From a checkpoint of a small transformer trained on Wikipedia.
Architecture: rotary positions, no biases in attention or MLP, untied embeddings, normalized queries and keys, some layers without attention, capped logits.
Training: a variant of Muon for these matrices, 1136M tokens, 9711 steps.
Each number is 128 + 32 x the weight over its row's rms, rounded and kept within 0 to 255. Layers, rows and columns count from 0. Numbers have three digits each. The size before them is the row's rms in percent of the matrix's.

# up: layer 10 MLP up, 2048x768, rms 0.0825, rows 1128-1131, columns 0-255
# down: layer 10 MLP down (transposed), 2048x768, rms 0.145, rows 1128-1131, columns 0-255
# gate: layer 10 MLP gate, 2048x768, rms 0.0761, rows 1129-1131, columns 0-255
up1128 105:128110151111159078150089116177142117175136120151157110093044145140123166158118126161069119135111209137102075134112116181163098137145129173134151095119182117096114134057105109174166111107126063139100160197133098110079111092110119133123091102050143063174066118162075077151087073115154151108118155164146054185138075135088176128111123151143130153123178081139144104171079147126137177181137095142205110153110117116130139146155157091168122102066129101157054142115150129124126165133153085133134112097102197120162107128101103129077149200109149157119118111174086132100105108104171094165140129091193098128109112140141165120118105107091067158139167189180122106184077093076122128122140142137118099120090090113139109095174108146173095112138139093115159114132150131141172171150133111
down1128 100:136110118110098130120074150098177144169072115160127127152166099060094124126161095139076095078127129189147155147129118125116125084165110184174188138108145125062123070157116105123143134130108071075150129164108140155145104108163147153109153136097105112170073152061146111135113152190147122080122141143173132122114112163124158102121090134150114136045214135169128154144118129205125169172096117156171187171052118175114176140127109163102129143139119125141136143119169130078134114200095092138149127173121107115088156134137173121122150078110150099085129103101139102176083072124144102147161093136108153096173113101096093143123115121137107186105156155164096222150070162115164141119138055151138202144112138134123077150125112134133092112123151125113112108166123157096134110138136119
gate1129 094:199104130125101124094126094118179109099114119095118205141110121140039160165103189132147172106159150108097142121099119165148121165114097182109160103198177082158133134157171100116057116104119137156145135094121149135169135133123129130126075093115161079118152107129094110121123111053166132148091155126100136112099117190152117113098141097124169136076132126188109123148119136146099147113114103111150198065125172140168209132080128124144097143209124155164168095121150130151105048163056129118101157089102175155132124205067110163124091180118149125128144081132158187111143102118129095129128157189137169132139085134144124094174116152104089164136216169186065094097051232059113069093141076099060084084135168149087190170101115107108055123116171102122108133078114099131111127088078154
up1129 092:105109063135098164124150075073128093086108139163060129147131127096159116103127170125165103152137073143130118161127112175149062151115105109149170086121187079137164140134090112135118086103103120073111085143125158103205180042119152070161069110149128151136221146161118129153145127159142164125135121164102198114121113148100138133146121143105146185113065102152098047155153178197143124055149097086131165118113176134165120135085071159091152173134061132128138123155110122169185100066107159073101130112115144145141156159107123176111110145129136136160151102043108135194197098160120132114112118163189147107091110141090114123129128151162120139109135181126106075100103156095133092079141131157114142086090089124089129149097145149111065135107151105089083149080084074126156156098073162
down1129 095:186155154052145055160117085139108092072138112098152112116065179142143110159103095159104094106123133102086136153091123192110119184120109120152107186144061114218075073153149154095099141143162121112131107173188172055110102197126189122087132134126112075153111068127164140156077115113176087125113118156144120125123155152140082099108133101100151127077131165139112092116152168115106123148160183118126151085132139126113071135076098130073141169093151116200148103135164143125129138133120147141111152204108108111110168168091062131173162110082152149176100141087119154114083156134088125132134171149134150079102169123074132103141101098128101122124154125148138129116131072133115095103188117160171144147131162176116163117114162097176062143129044107136115143117179123133073092078092076
gate1130 099:151138149123193111102135144103130171140105105147075112134116101138141081166111169153168105075090104115080143130097117131171094183125053040142106189102160089112111168144086129117120129131103129119109103098120099128123102135109097108073096159141119095101146120136128188147143148123146063122107121192113133108065096102118150173155173155137130143052062155166127082083119140164118064151127111152097094113090120163084142091112115114082185122162071169103097085121043091117155171080161101083132117153183176107140127133167069107097096197113182169150110139131140108173122121042128047148124132123133103153079153108137125073152170172122131092142129184137133130168147091141125163176114143105158086138102132145075131189159115149220192155170162099098183118107065148128123092140071140
up1130 099:115093054122137106107137107153118130167133080150172173168164143101128138137114140172098120186143143152142153102125149163087131142118101117163086156127131096145172096097169134141154139064167143096176122111111172163091164143148124087169175158147193124133133077131049144151139138070092104173148172157176187127145058110126120090138099149088169126085106138097102143149122127087130117105108173147143177166066175125137081146120123154172174140116122128191109138155112167131106087130160140144145117099120131127105121098154113137157096052185115144142105017155109163150118125140136122126111126122084106139100134134113090123079104138076128188112178115129118085127104129106141123179113126081179145115140099163137105107091140158160170142078160155170086123087147201147116187074154090
down1130 102:133089110091111175087150144126111103162083185068106132081152117104163065142159177074126117058104135146118174176201083106099112179124160148153123156077142142166210111125120113164068201104106099141116134096171092156159153154128139112107089159082114131108034140104157132114136138130174077128103134116121106115174134098141214107112110078140144105084131153076108175080125056126074134155135076161146126118181094100117037137128122152139098118112114138118103148146126139089121088156099153124151171142140116162147164123131177127136113096172146158126156094142149122135059138122156103135091156192096153121124119121094125113173134115152101092150132174112146106124099146130150118107154151134100130102142095124107095138101067151174151216128156113099161143063217121155132061104138157
gate1131 098:125080149098138102127106124126116118166118097141148069165100139084116108138135028084164126164155175120129100103150142136103116118124124136183110111093186115176150084126125188157165117105107195169070168103120144122111136120201124162120105118165129169156170192184147108158163170100131109075152103154124137178151100150146120080123109140157057045147125123086199108152170092180121087120132146101147114114127122125130145117180177132153174130115136159107082151134119105146106152180083156081095090133145109100131142165133084138123135077059080173146156088154157132148154184133098170140204096143135128102174115150132087087102130126168119134127134159111124092185195142118125141188088091123093132122147103121165138098124185125122214098085205101145114137127162090189161111112125123
up1131 089:171145097129141091142147113113170155085138158097143144131168191116112157125117108136135170159127155210170098088107145140142129148069124066080156124105154126148100143216116096104140107088087122128161149148149138102142130083081147109142129134158117135114135079088133147142165149148061155157082116082159063142095156140098139141169134087134111073156132080169166121129103130097084158142108073108104086120084145149131094092119111118112094144151143133119173086103050139157147135078107125096160107103073178152174091078126150116093094095091173117104149145134147146146123082088114073102069220121131126168127158086121098177121159107140078078148095095099139106075106177091146212086088159175180131144100152035157160119114114093075176173151072150116132105118083125126130096148155146
down1131 099:166216071131128114103115106128154084200137165158131134138095122129162162140105116128197140069113087111175092122171094186154196095123116151068111104163148113171171146114123148114122152100147133116120060111081115102063085166161104139144061133120152157030149186162131143114145119140106128131100141184088125147178134163120146156128142132146179120173094196141130124151138116185147116242217124127113175095086151068103146121113090145143139159120090107087081060117087152188120108159141102063125073144106152095086070142097143123163172147156145146114151112090124066115100170109130121149124128157151141112118154160114160157169145127111122214143111114116157133152195141107069122158111098130162151150147070121090137116144165083145125105127099124179106182118117145098083130103123114